{
  "weight_decay": 0.16,
  "lr_head": 0.00587,
  "max_grad_norm": 1.0,
  "final_lr_fraction": 0.0,
  "dataset": "wikipedia_en"
}
Each number is 128 + 24 x the weight over its row's rms, rounded and kept within 0 to 255. Layers, rows and columns count from 0. The size above them is the row's rms in percent of the matrix's.

# layer 3 attention output (transposed), 192x192, rms 0.071, rows 76-95, columns 0-63
size [101  51  89  52  95  89  64  86  58  88  72  67  49  99  50  64  93  68  75  68]
[[114  76 131 120 162 102 137 154  92 137 146 143 129 135 134 170 127 117 111 113 191 149 131 102 109 119  89 143 140 160  97  83 132  97 131 114 132 119 125 117 101 134 130 114 123 179 146 119 109 109  51 137 142 112 107 119 121 138 132 135 125 132 135 139]
 [129 128 122 171 102 128 164 137 171 161 137 116 114 144 127 102 144 136  97  71  99 113 124 141 113 111 172 188 151 137 116 164 144  97 122  90 116 147 107  82 123 135 119 111 172 149 132 156 102 109 172  78 100 155 127 127 130 133 140 101  83 113 132 129]
 [139 217 127 168 157 199  88 145  69 111 124 108 127 168 142 106 111 122 142 156 161 133 146 133 119  94  83 155 114 107 128 104 109 104 192 110 108 132 106 163 122 106 126 146 116  99 124  99 156 140 133 116 136 161 112 139 101 138 136 145 154 151  99 132]
 [108  73 125 125 142  96 119 144 107 158 127 176 105 110 141 117 138 137 133 182 123 101 124 117 118 159 162  95 130 133 152 145 150 194  80 148 123  99 130 123 118 145 175 108 133 117 145 108 153 163 126 142 130  46 139 135 125 133 121 147 124 128 114 141]
 [ 72  83 137 157 148 126 137 159 138 182 101 134 153 135 157 118 143 159 111  91 133 166  85 141  98  92 161 145 148 133  98 127 147 164  86 126 133 124 163 101 119 139 167 114 144 139 168 118 132 110 108 138 119 108 130 129 146 133 149 132 149  88 162 142]
 [109  79 139 120 131 130 163 133 199 114 164 117 116 133 139 126 148  89 119 126 118 151 153 104 152 129 121 110 126 160 162 128 136  93 141  87 129 119 121 117 125 120 106 108 122 145 135 140 103 128  75 125 132 126  93 159 107 150 121 124 117 123 141 112]
 [128 133 122 127 138 172 122 137 129  74 146 109 109 116 147 166 111  54 138 144 157 107 183 115 138 134 106 121 117 121 172  91  93 105 150 128 136 105 113 169 102  93 102 120 103 122  80 133 130 132  77 133 143 146  93 166 104 150 104 150 141 165  95 123]
 [145 183 136 134 131 164  81 145 157  97 132 103 164 155 143 121 129  78 128 132 147 143 161 132 144 119 141 100 117 145 145 123 108 115 129  78 120 125 139 149 113 100 127 141 120  89  98 112 132 131 110 131 139 141 136 163 130 147 122 124 169 103 115 135]
 [ 50 101 110  92 168  85 161 127 148 149 110 119  70 127 148 180 120 145 133 118 170 179  93 146 134 100  86 118 141  89 104  97 133 102 137 132 137 105 136  80 128 163 100  97 113 112 153 148 155 103 124 146 175 101 143 110 120 125 134 134 121 132 191 134]
 [100 112 123  98  98  84 155 117 190 149  92 118 132 130 133 176 119 111 123  58 116 151  86 133 152 126 145 141 140  78 125 122 122 140 124 134 144 169 158  81 141 117 116 104 121  94 130 165 116  89 161 131 132 131 138 117 167 112 128  91 145 107 154 109]
 [143  81 137 124 106  66 163 149  89 135 124 133 129 100 117  82 141 216 137 114  89 127  85 146 126 139 164 118 114 124 106 171 142 143  74 167 152 122 148  76 146 132 117 136 138 122 163 137 144 135 181 130 124 108 145 110 138 119 127 113 102  81 151 139]
 [124 103 159 111 110 116 159 106 142 184 162 171 120 146 110  84 137 165 122  93 104 129 110 128 134 142 153 133 109 134 119 155 187 179  84 117  97 123 110  91 138 153 148 121 126 166 157 166 120 133 176 107 118  65 157  73 128 112 133  94  85 130 142 128]
 [110  95 144 136 176 155 128 146 116 114 139 126  76 112 161 177 134 120 103 152 187 154 145 108 136 132 118 112 134 122 131  81 161 113 144 132 120  90 129 171  77 134 125  95 119 147 153 128 136 102  65 131 150 103  97 168  97 132 118 147 124 128 105 152]
 [165 190 121 134 138 159  94 120  51 127 154 110 115 144 112 145 122 102 130 132 144 167 168 120 118 138  69 127 127 132 129  91 100 101 148  80  86 111 112 162 134 117  90 131 121  83 100 138 157 110 106 105 138 168 100 114 119 118 123 123 143 153 106 134]
 [113 133 139 117 122 119 142 137 105 149 147 154 113 133 131 101 127 166 117 124 150 138 124 132 126 125 145 120 113 137 119 127 139 122 119 131 118 127 132  98 119 150 135 137 109 157 141 160 141 125 140 124 138   0 137  94 130 127 124 101 100 108 142 155]
 [147 155 133 114 127 116 102 155 160  79 108  98 155 137 146 102 132 151 138 149 113 117 127 146 147 145 138 103 131 129 139 169 114 122 122 148 119 131 132 170 142  76 134 146  96 110 140 103 148 152 137 128 126 136 121 142 125 134 126 146 171 107 113 114]
 [175 189 120 101 104 130  91 119 133  68 153 126 135 106 100 187 146  49 131 158 130 143 152  98 146 163 113 120  96 132 163  83  99 133 139 119 122 135 119 145 132 127 105 156 105 113  71 135 126 134 102 138 110 143 114 130 110 118 123 113 134 149 132 119]
 [ 85  83 103 120 142 142 169  79 167 163 120 158  56 101 113 126 162 160 111 153  96 130 126 120 146 149 105 107 157 104 127 144 157 126 147 135 118 112 118 134 142 182 128  92 139 154 152 140 130 129 150 143 129 111 158 111 130 115 121 138 103 154 140 128]
 [ 94 145 128 148 126 130 126 123  61 154 142 150 116 152 110 144 127 145 124 107 117 133 116 128  82 130 115 136 139  77 141 102 150 161 111 142  54 113 138 134 143 148 159 125 154 134 134  90 175 125 115 115 136 124 130  61 124 127 138 116 137 167 113 153]
 [116  72 158 118 124  96 147 153 151 129 147 165 101 106 140 109 147 116 111 152 107 119 131 109 120 156 182  75 117 144 145 143 186 201  83 139 125  99 145 130 113 143 180 123 140 130 154 105 127 173 119 154 105  84 141 127 113 135 116 127 109 107 128 153]]
# layer 3 attention value, 192x192, rms 0.0797, rows 77-95, columns 0-63
size [ 61  85  57  96  89  71  81  60  95  71  70  54 107  59  70  98  71  72  64]
[[139 139 108 162 135 152 138 112 143 124 110 151  92 110 109 137 143  49 144 120 126 120 172 145 100 148 115 133 104  90 132 141 108 148 154 130 137 135 116 170 155 124 132 112  53 108 141 141 166 119 113 184 133 132 127 154 133 151 128 132 165 141  85 120]
 [118 100 163 137 129 126 143 117 139 132 101  71 136  75  84 104 137 148 128 136 130  99  98  95 137 162 151 109 140 145 129 148 126  83 104 146 133 143 150 112 145 117 125  97 125 168  65 102 191  74  88 144 152 121 103 145 160 171 111  94 123 102 155 133]
 [133 137 145  94 136  98 146 124 115 136 153 129 166 133 179 110 131 183 122 137  64 135  95 131 134 112 118 127 113 143 140 140 130 160 131 114 146 147 142  90 109 132  92 134 143 148 128 169 115 113 141  96 111 121 130  67 121 102 133 119 122 146 123 162]
 [150 170 132 128  93 140 113 100 148  92 138 169  98 126 122 153 123 132 127 135 112  85 174 139 124 147 145 145 125 149 164 144  82 131 133 125 122 118 108 142 150 125 144  96 105 123 111 173 197 153 138  65 152 121 118 166 119 171 116 102 157 144 108 139]
 [139 148 110 122 118 101 141 120 124 110 116 160 141 159 126 142 135 139 113 126 153 136 143 105 121 138 145 123 168  66  99 122 137 171 118 125 123 135 147 155 168 133 115 180  96 152 153  99 125 145 133 107 121 133 123 103 156  99 149  99 184 130 117 120]
 [105 121 139 107 117 126 130 139 102 152 136 141 148 132  92  54 135 173 126 124 166 161 106  84 137 134 170 106 123 143  86 100 138 122 123 134 126 158 121 114 145 115 144 178 130 143 162  68 125 125 148 121 125 132 112  90 159  85 164  88 108  93 168 132]
 [132 158 161 140  96 110 154 130 109 136 129 123 122 124  95 152 130 179 122 134 141  88 125  90 142 127 101 100 176 112  90  95  92 106 141 101 118 208 130 159 133 110  96 126 153 155 164 100 100 139 116 110  97 132 125 111 152  81 176 139 167 158 138 130]
 [117  95 161 132 125 138 102 151 115 132 141 175 139 110 154  91 133 160  94 113 113 123 128  99 130 156 170 123 153  96 117 100 122 161 117 137 122 104 120 119 145 113 140 130 138 180  86  93 124 126  99 121 124 114 127 125 142 157 145  79 142 115 126 123]
 [115 100 133 159 135 140 107 114  84 123 143 164  89  89 121 114 113 117 127 121 133 151 153 104 127 121  97 146 107 144 149 127 112 132 160 106 119  40 112 146 123 128 132 142 131 145 127 120  95 163  94 124 126 130 144 147  82 136 131 148 131 130 155 128]
 [125 112 117  99 113 126 139  90 171 141 157 126 120 129 126 172 114  77 129 129 138 147 118 105 123  86 119 168 103 112 152 136 141 156 104 133 121  97 117 135 109 135 178 111 128 134 130 163  94 145  98 121 114 118 141 133  96 123 122 154 112 151 131 123]
 [108 126  78 175 150 123 103 142 109  79 110 113 119 116 140 193 127  83 135 128  50 128 111 153 104 132 105 159 121 126 155 163 126 131 167 127 127 113 154  72 114 157 100 105 133 121 137 157 108 119 143 162 138 125 127 128 106 163  84 163 157 158 102 122]
 [ 83 142 141 106 160 118 128 144 126 159 133 151 157 110 130  79  96 174  85 132  94 147 134  87 127 142 169 109 133 124 120 113 133 134 117 126 121 172 131 106 188 114 121 155 125 107 139 120 118 161 145 115 138 122 124  90 164  96 131 110 119 109 130 151]
 [114 129 150  98 118 101 127 145 162 129 135 102 149 113 122  85 142 146 118 126 150 111  97 116 131 129 128  77 168 179 117 129 126 130 143 177 135 146 119 150 159 120 121 147 140 160  72  95  92 102 122 133 126 124 123 112 188 115 126  91 129 124 155 116]
 [ 96 119 141 106 168  78 148 144 120 114 150 131 120 119 127 171  98 161 119 122  76 112  96 122 120 114 134 128 122 104 137 146 137 147 116 113 144 120 156  83 118 145  82 131 145 139 132 124 141 109 172 160 125 112 142  84  89 119 112 136 105 170 138 125]
 [138 119 173 123  92 137 184  81 113 182 145 108  91 112  78 164  92 154 139 127 155 164 128  80 139  99 119 153 136  90 122  91 139  80 125 115 124 153 107 144  77 139 153 109 164 156 149 108 100 127 106 131 139 127 132 153 109  64 147 130 105  98 111 158]
 [124 117 122 116  95 122 151 153 131 135 148 109 138 131 103  74 138 172 124 124 161 144 119 129 135 103 116 104 150 125  98 129 141 107 143 136 129 143 130 122 132 138 122 156 134 116 116  78  46 132 162 136 131 122 139 113 125  69 144 146  99 113 167 135]
 [120  97 128 114 189  90 129 180  96 111 148 130 145 170 213  92 130 126 128 115 111 164 111 130 104 130 135  92 103 157 130 124 165 173  98 134 114  81 160 112 149 119 115 139 140 134 124 127 126 102 106 115 137 132 132  85 135 155  91  97 122 123 123 143]
 [119  94 140 124 137 129 113 142 121  98 125 128 121 104 132  92 115 179 143 122 117 189 107 147 132 127 171 105 105 206 121 155 100 100 141 130 136 124 113  90 106 138 160 107 157 126  84 110 183  96 157 141 166 127 111 156 115 177  74  61 116  85 156 137]
 [132 168 133 100 122 114 147 117 113 124 157 120 152 163 184 105 160 158 126 132  74 142  97 134 124 113 135 121 108 119 118 161 120 106 126 122 124 160 141  89 127 148  96 130  93 126 152 180 120 134 128  72 113 124 127  97 131 111 146 155 148 139 119 161]]
# layer 3 attention query, 192x192, rms 0.0597, rows 96-128, columns 0-63
size [104 103 104 116  97 146 100 121 112 106  89 104 103 108 107 110  95 110  97 110 125 104 106  99 102 108 139  88 111 102 119 104 104]
[[119 167 107 171 157 163 102 114 154 161 108 107 130  96 137 153 165  73 113  76 131 139 151 118 110 107 139 168 126 104 134 149 140  94 188 121 122 145 175 127 121 122 135 128 162 141 130 113 169 130 123 117 156 112 107 149 111 126  96 120 128 138 123 161]
 [173 116 169 103 129 144  80 131 138 136 172 136 144 172 132 128 146 151  99 119 103 111 145 203 107 148 115 150 120 153 129 136 115 167 116 127 140 128 147 100 120 121 135 104 145 108 163 125 112 133 150 176 174 128 122 123 139 104 151 114 173  97  95  89]
 [134 172  84 128 138 136 123 134 145 134 142 129  95 117 167  61 135 151 124 112 127 142  98 112 115 115  88  96 186 138 138 122 117  94 168 129  96 133 137  97 116 149  91 107 147 137 154 156 118 128 131 129  96 119 127 131 140  88 148 139 119 151 168 134]
 [141  91  75 100 130 114 170 135 157 124 151 102 124 152 121  91 108 135 127 165 131 123  74 171 157 139 107  99  96 140 131 110 152 177 151  94 129  77 145 103 143 132 130 115 100 127 143 141 155 168 101 133  88 146 124 115 139 132 146  90 156  85 129 125]
 [139 173 135 187 146 196 136 146 138 148 112 113 118  86 136 135 154  77 103 114 108 155 144 104 132 120 135 189 117  79 132 155 128  95 187 116 134 160 162 140 122 131 144 103 140 154 101 100 140 144 107 144 145 118  87 160 116 134  72 109 157 144 134 131]
 [132 103 126 125 117 156 130 158 116 146 161 115 134 145 163 122 110 126 102  99 116  93 166 124  74 119 127 123 103 136 154 147 178 163  45 143  85 158 141 142  82 114 164 102 100 132 127 157 153 112 133 122 138 183 124 109 135 106 111 117 131 119 149 160]
 [129 124 124 168 134  62 101 125 143 123 160 123 119 163 137  96 148 137 125 136 127 115 149 136 176 168 118 116 145 140 150 106 140  60 143 112 137  92  79  48 126 121  94 129 138 132 122  93 112 130 140 121 117 127 169 115 133 100 164 124  96 130 187 114]
 [105 133 132 134 127 121 105 117 118 146 122 127 110 107 144 117 131 168  92 123 147 129  85 110 129  72 110  98 104 175 119 129 132 149  95 136  99 157 164 126 141 155 146 119 144  72 133 135 143 101 147 120 143 154 113 141  92 145 119 115 162  96 116 141]
 [107 120 102 133 187  79 103  81 119 147 155 154 111 110 131 129 115 172 139 121 140 114 162 105 158 115 104 115 154 148 126 110 154  74 134 139 115  85  98 105 155 115  77 136 128 174  95 106 144 139 139 149 132 116 111 127 108 169 115 127  98 114 128 113]
 [119 103 138  88 114 127 146  87 127 118 103 125 137 158 128 119 127 125 127 144 134 153 158 130 126 134 161 124 139 165 143 130 140 161  79  92  85 100 114  80 146 107 101 128 145  67 129 122 118 126 123 121 143 148 150 100 136 130 113 115 101 106 147 173]
 [142 135 164 166 132 188 134 144 133 111 137 139 128 103 124 119 109 126 113 134  70 112 114 112 122 119 125  94 160 137 135 124 118 100 173 161 123 136 122 143 102 104 129 138 171 137  64 158 106 114  82 154 155 128 122  94 129 139 135 150 112 183 155 137]
 [ 95 134  97  92 102 147 114 147 114 137 164 124 119 127 166 121 136 137 102 111  95 146 205 107 108 142 132 138 109 173 156 123 153 125 101 128 136  94 162 142 164 125 129  97 126 124 175 121 114 142 126 142 128 122 135 120 102  96 166 156 132 112 135 141]
 [125 137 152 154 150  57 130 136 128 110 185 153 133 125 130 124 131 159 133 137 104  95 114 135 243 159 107 162 103 140 119 102 122  96 136 137 113 101 111 108 126 127 119 136 109 143 135 135 133 153 119 127 121 126 150 138 155 123 134 124 128 112 157  95]
 [114 116 125 115 149 121 125  69 142 134 123 107 126 134  91 110 108 158 132 151 171 165 113 152 169 164 122 133  93 125  96 176 139 121  82 109 126 132 129  68 155 145 125 109 114  93 177 148 153 119 158  92 106 146 114 137 102 130 124  82 119 105 152 136]
 [137 113 114 104 156 100  99 106 108  97 137 112 118 149 121 122 154 142 172 122 142 126 123 166  95 172 152  94 161 172 133 137 119 140 111 174 156 120 104 108 144 136  95 132 160 124 126 135 127  78 115 121 137 124 132  84 141 112 146 121 114 116 114 116]
 [107 133 131 129 114 135 135  92 131 135 148 115 153 161 124 130 109 147 153 116 145 139 154 135  72 120 117 110 147 136 145 124 160  96 101 177 102 131 136 124  79 126 145 146 132 114 167 131 136 110 123 137 146 140 130 118 145 143 126  73 123 139 113 121]
 [121 121 134 160 143 155 139 142 203 154 141 123 103  91 105 120 125 103 111 108 119 142 112 145  94 171 155 132 119 129 127 146 116  67 168 148 125 173 116 161 140 136 150 139 173 176 131 129 129 104 114 147 102  94 104 158 152 133 113 108 137 131 113 183]
 [124 163 122 123 138 128 120 127 161 123  93 144 123 108 153 148 118  98 122 111 157 131 138 114  83 117 105 138 131 120 107 130 140 147 123 117 111 117 151 172 132 122 141 124  69 121 173 134 144  97 134 147  99 128  96 128 114 138 135 132 142 106 104 177]
 [125 134 140 113 135 165 126 162 120 140 132 106 108 132  80 121 116 102 105 151  86 141 147 130 188 173 108 133 118 142 137 130  75 132  95 104 140 133 129 131 161 135 167 126 113 107  97 148 139 150 144 111 131 145 175 132 113 134 153  89 130 119 168 119]
 [154 125 158 159 117  88  86 152 141 148 122 145 141 116 140 177 122 116 114 108  81 146 168 148 130 159 137 117 146 157 134 132  93  97 117 177 129 128  79 140 117 103  93 145 171 157 121 125  75 124 146 139 133 108 143 142 139 122 145 160  89 164 115 115]
 [108 117 133  91 121 157 164 132 160 131 122 143 123 124 112 118 159  96 147 130 120 153 132 107 154 133 122 146 139  99 113 137  79  92 193 122 195 140 105 160 152 127 129 145 139 144  87 115 131 144 133 124 122 104 106 158 112  94 105 142 122 150 144 125]
 [142 124 116 188 212 138  71  86 109 124 116 138 117 130 127 148 133 102 136  97 138 127 168 145 119  99 153 170 148 125 127 123 165  96 123 120 124  98 146 136 155 122 133 130 135 104 147 119 173  85 130 119 140 131 110 149 136 141 128 134 127 116 125 138]
 [142 108 158 129  81 125 165  84 167 111 159 101 120 141 103  93 142 138 119 140 111 108 121 132 187 159 157 123 115 161 133 128 131 123 118 105 160  83 162 106 120 149 141 128 105 115 138 140 141 143 138 124 145 138 142 110 127 138 133 119 133  95 155 108]
 [153 126  98 162 185 145  98 127 107 126 118 177 123 142 134 153 128 126 103  80 106 139 182 136 125 105 144 152 154 118 174  93 134 102 116 103 121 113 158 138 160 124 146 123 156 150 172 129 118 142 124 126 120 111 125 156 101 104 140 161 121 108 133 130]
 [151 149  72 114 118 135 139 127 167 138 134 130 114 144 156 135 137 147 115 123  78 124  86 152 163 148  70 163 132 134 153 131 141 118 108 130 115 146 125 152 138 121 134 136 115 127 113 107 132 159 148 136 133 130 127 130 113 110 139 126 134 134  87 154]
 [ 98 164 103 104  71 102 138 149 103 115 108 128 100 139 112  96 127 154 122 124 127 143 138 140 121 171 102 150 145 130 185 150 107 144 109 116 103 147 125 125 154 128 154 108 131  75 115 153 146 131 148 110 116 143 100  57 103 146 146  95 130 131 152 120]
 [104 108 113 109  44  73 136 123 106 152 124 101  97 152 121 114 105 123 113 133 126 130 133  92  62 119 109  80 123 141 138 142 145 141  58 141 114 135 139 116 151 141 144 107 100 126 166 136 147 139 142 125 127 154 127 121 123 115 152  92 137 128 107 130]
 [132 121 128 133 130 142 113 169 117 142 133 125 109 127 135  76 133 128 124 110 141  99 170  98  84 107 102 169 123 100  73 137 145 132 132 113 127 126 171 135 130 136 158 126  65 120 131 132 149 127 148 144 151 131 102 103  90 131 115 153 133 160 113 114]
 [133 116 151  98  78  96 110 155 117 100 114 120 126 116 108 144 125 144 131 121 125 133 131  98 119 122 156  64 138 166 114  94 119 141 179 123 150 116 117 139 108 138 118 120 175 134  61 134  93 100 131 170 161 116 136 168 127 128 116 135 110 171 127  91]
 [159  92 157 106 166 133 154 161 102 165 116 132 136 132 175 148  92 157 108 105 131  80  94 125  65 113 133  59 126 172 134 131 126 123  48 134 100 132 129 121 104 125 142 105 134 146 118 127 113 106 129 163 139 133 114 155 135 100 165 124 102 101 118 161]
 [136  70 154 110 130  73 160 111 112 142 161 122 116 165 111  92 107 188 105 195 125 101 119 135 185 159 148 105 113 187 127 124 122 144 119 126 164 102 104 114 125 142 126 108  90 111 144 154 105 141 153 153 107 147 139 114 151 118 152 105 133  90 140  96]
 [111 112 101 164 106 149 118 175 112  90  99 145 158 129 130  88 100 103 118 116 122 128 152 134 107 111 130 136 117 149 124 109 131 128 124 132 161 145 145 169 156 116 114 108  72 135 162 132 113 151 125  95 120 139 155 121 153 126 160 174 137  83  91 118]
 [126 175 114 113  70 186 128  94 110 128 114 134 135 137 185 138 146  96 137 103 143 107 125 130  71 131 138 149 133 107 154 143 144 140  53 119  96 152 136 185 116 115 156 121 130 103 132 116 137 140 154 139 133 130  96 130 107 120 111 121 146 128  82 147]]
# layer 3 attention key, 192x192, rms 0.0561, rows 96-128, columns 0-63
size [121 109 106 129  97 116  99 108 108 106 100 108 109 107 114 105 108 103 106 122 114 105 118 112 104 103 113  93 111 110 130 111 107]
[[130 128 119 125 126 131 132 126 146 105 122 131 141 130 135 143 131 124 153 132 130 132 119 143 138 128 136 129 142 126 118 137 115 127 137 134 127 127 129 131 134 112 132 143 126 116 112 114 116 114 149 125 140   0 130 146 128 135 137 133 147 147 130 101]
 [ 77 134 118 157  97 125 137 125 122 150  53 100 122 107 108 120 118  99 154 124 138 180  97  42  95 110 179 133 141 124 134 150 128 129 130 126 114 115 135 142 153 126 121 165  54 107 122 110 134  89 128  85 110  85 136 128 118 135 120 141 115 151 140 146]
 [152 124 139 141 165 100 131 114 126 127 150 160 141 135  96 176 127 114 145 202 121 116 155 147 161 135 127 156 112 142 121 142 120 142 124 135 192 133 102 141 132 148 127 142 119 113 126 120 143 130 123 139 146  15  95 126 127 146 138 125 131 115  99  82]
 [ 97 119 152 114 120 123 115 105 112 134 130 130 116 131 127 140 147 135 105  99 147 133 137 112 109 136 136 145 128 121 138 134 140 120 133 150 133 127 124 146 123 141 131 123 126 120 125 124 135 121 133 125 136 255 149 130 130 124 123 132 118 128 119 142]
 [137 119 121 106 115 106 142 103 145 124 143 103 151 150 152 119 133 119 166 181 122 114 107 155 162 118 102 114 125 115 117 119  82 130 134 148 145 142 141 112 151 107 129 135 139  99 116 119 111 110 150  94 158  43 148 136 142 129 144 139 120 135 117 107]
 [113 128 140 131 121 112 126  98 137 135  81 123 148 119 135 145 128 155 126  39 132 134 136 118  62 121 142 117 141 145 123 129 125 111 133 128  54 107 144 127 150  76 130 133 114 129 128 133 121 127 126 132 134   0 139 130 126 127 128 117 132 143 103 142]
 [154 107 126  86 107 166 172 113 134 119 118 123 136 116  94 181 103 124 136 193 150 139  90  99 185 114 126 121  94  96 109 156 108 166 142 113 150 161 119 137 112 131 127 115 113 133 129 131 147 137 101 137 136 244 107 132 136 158 127 154 142 110 109 119]
 [123 106 146 119 126 119 143 129 128 141 136 123 150 145 141 120 115 135 121  34 151 134 158 138  61 142 128 141 144 120 160 132 153 129 126 105 109 124 125 129 126  95 128 130 110 161 142 148 122 128 125 125 108 196 163 112 130 133 131 109 121 151 156 157]
 [151 127 133  98  99 142 149 133 117 114 123 110 138 158 130 122 139 103 135 219 120 166 118 156 177 129  99 155 104  96 116 128  92 127 141 134 184 164 123 110 107 146 128 115 121  90 157 125 125 150 136 127 139  60  99 130 139 112 132 154 123 156 135 101]
 [115 124 146 162 148 117 120 134 116 156 145 130 153 106 130 128 140 110 100  52  96  93 105 111 106 152 113 122 125 103 148 112 167 129 118 150 102 106 128 159 110  96 147 153 119 162 123 149 138 113 119 138 108 158 143 120 110 113 137 115 136 154 105 131]
 [138 132 125 154 131 114 154 132 131 143 117 106 132 137 142 130 142 135 155 151 163 112 127 143 149 133 141 127 122 132 107 138 107 125 121 136 111 123 119 125 115 116 134 111 149 134 121 106 151 127 132 111 132  29 128 160 139 110 143 127 132 133 104  98]
 [150 129 122 155 138 124 117 119 133 127  84 139 138 125 127 156 121 130 161  96 142 120  96 135 102 106 162 128 149 123 103 148 126 145 146 116 102 133 119 117 106 113 121 148 117 129 137 148 157 111 122 126 130   0 130 130 130 113 140 110 118 145 141 119]
 [136  99 109 120  75 194 129 106 113 127  83  99 117 144 105 149 119  92 107 141 126 187 109 132  60  88 145  94 140 109 139 127 136 151 129 145 108  93 118 160 137 126 136  99 124  82 116 104 131  83 138 145 134 191 111 105 101 146 128 139 113 122  99 152]
 [106 104 136 107 106 119 122 167 113 130 107 138 121 116 140 134 138 140  99  40 125 113 131 129  76 113 144 136 135 122 171 107 151 141 141 134  94 139 134 154 114 112 121 140 112 139 126 109 132 119 122 136 143 222 155 117 130 133 132 117 142 141 112 166]
 [152 150 154 138 120 135 129 145 136 140  90 178 115 120 116 129 119 129 116 152 154 149 107 105 205 124 135 113 103 122 113 124 135 126 134 123 136 140 140 137 119 151 142 104 106 135 139 114 130 152 143 154 104  20 106 117 115 148 119 163 129 143  77 135]
 [125 151 121 136 123 118 117 163 141 126  70 130 113 119 124 116 129 156 128  49 137 131 126 122  74 112 151 128 115 119 112 154 128 156 127 115  68 117 125 146 139  95 119 123 122 130 103 155 129 127 117 110 142   0 132 139 127 128 137 136 134 147 117 148]
 [124 144 109 118 139 137 113 121 130 118 122 116 131 131 129 125 128 127 152 173 126 126 134 132 135 126 136 125 133 134  99 138 122 126 133 131 136 121 146 118 129 134 120 122 127 127 110 125 131 119 141 115 160   0 119 125 126 125 139 121 148 126 129  78]
 [135 121  90 116 111 118 111 129  98 145 130 124 140 140 124 153 110 124 147  87 111 118 114 144  91 119 147 144 138 137 131 142 134 132 133 100 102 147 115 116 159 143 134 149 147 140  94 169 143 134 146 146 157   0 161 141 118 135 117 104 129 106 115 107]
 [126  83 148 141 114 118 152 104 127 134 123 130 141 127 149 125 145 152 147  97 167  98 117 120 107 140 152 140 147 116 128 127 176 135 166 122  95 139 136 128 109 110 122 144 166 141 144  77 119 123 125 105 119 255 114 120 128 142 126 154 121 135 135 151]
 [145 145 122 118 135 146 149 112 131 110 118 123 144 127 125 109 122 122 158 190 126 118 120 117 136 127 128 114 135 134 108 124 112 118 134 103 141 129 152 110 130 124 119 132 127 124 114 135 134 125 128 119 143   0 116 121 122 130 129 127 153 128 146  99]
 [135 168 103 160 165 139  99 122 132 104 134 124 128 131 116 143 131 142 136 242 121 138 110 154 165 136 128 123 129 153 121 119 135 149 145 150 153 152 142 119 129 169 133 123  83 141 150 126 129 121 157 121 148 156 118 114 129 131 135 108 142 111 120 105]
 [119 139 127 112  96 145 162 144 122 124 118 132 152 119 162 152 113 125 144 111 113 139 113 124 123 132 137 131 118 127 133 136 102 137 125 123 102 146 123 139 116 121 151 138 108 138 108 126 120 126 146 133 140   0 137 124 108 114 122 128 146 130 113  90]
 [132 125 131 105 140 126 134 129 117 128 146 130 126 119 130 132 141 127 120 112 126 124 112 130 115 128 129 125 125 120 129 128 133 140 128 137 126 128 124 138 137 117 123 140 133 135 134 123 140 132 145 122 116 255 138 112 127 133 124 104 130 124 119 154]
 [127 131 126 121 138 113 137 132 143 117 113 133 139 119 140 134 120 125 147 142 128 117 117 128 110 111 136 136 138 133 115 148 124 143 136 143 117 128 128 133 134 118 120 142 119 131 129 129 126 128 142 126 138   0 129 106 134 126 125 125 139 147 130  96]
 [ 86 126 140 138 140 112  95 124 111 134  83 146 132 133  90 123 117 130 129  82 174 132 144 115  39 132 163 132 112 123 126 140 134 136 155 140 127 139 150 143 128 128 111 137  99 135 155 148 110 104 142 127 173  12 136 116 113 146 132  87 112 110 151 123]
 [126  87 143 169 167 136 127 122 128 135 140 131 147 111 137 166 148 129 158  49 109  77 131 126 106 107 139 126  99 142  99 134 147 126 135 134  94 104 168 136 113  65  80 138 139 127 137 103 118 133 103 121 133  41 139 151 121 114 124 144  93 144  83 158]
 [120 119 153 104 162 143 101 140 130 120  95 146 143 113 144 146 110 146 125  11 134 127 143 147  75 155 127 163 141 143 144 125 140 138 156 103  70 139 141 139 119  81 117 124 126 125 146 147 139 106 111 143 134  58 154 104 116 135 120 128 106 133 125 173]
 [133 125 145 126 147 140 157 101 109  96 179  95 141 137 128 168 154 137 130 167  98 150 101 139 148 140 111 111 137 174 180 103  96 120 132 140 139  96 103 119 129 137 136 136 169 162 144 125 128 143 139 116  88 128 149 151 158 108 131 117 131  84 116 166]
 [129 138 113 155 149 121 157 141 135 143 141 123 165 128 146 107 120 135 155 192 110 114 132 158 119 145 104 164 128 124 117 139  74 105 117 118 129 138 148  94 133 119 123 130 134 102 139 121 164 141 118 130 105  81 110 104 142 120 129 124 114 119 145 104]
 [132 149 116 125  98 102 104 117 139 131  96 134 143 130 120 124 123 141 146 104 130 164 162 108 107 111 120 138 134 110 122 121 107 113 150 135  99 141 110 120 128  99 105 120 117 131 141 137 146 139 124 102 131   0 128 112 120 135 120 145 131 166 112 108]
 [106 125 132 106 111 137 132 130 125 129 124 121 117 109 117 131 128 127 112 105 143 134 141 132 107 128 128 128 125 114 136 122 160 117 125 125 113 125 135 123 124 141 120 126 120 129 130 109 141 124 127 121 129 255 130 128 122 132 115 138 120 132 127 160]
 [164 116 152 107 153 149 106  94 111 146 159 104  78 127 145 156 135 137 105 141 132  94  72  96 168 130 112 114 152 116 132 145 140 127 145 125 111 112  54  98 105 138 182 125 141 133 145 146 140 116 123 137 116 165 147 148 108 127 119  86 137 138 159 148]
 [126 114 125 161 176  91 105 167 125 124  86 132 113 130 110 116 112 157 133 102 125 162 153 123 109 133 122 101 133 133 115 112 122 148 175 121 145 119 154 105 146 126 134 139 115 143 134 156 128 128 111 136 122   0 144 117 127 118 134 123 116 134 127 122]]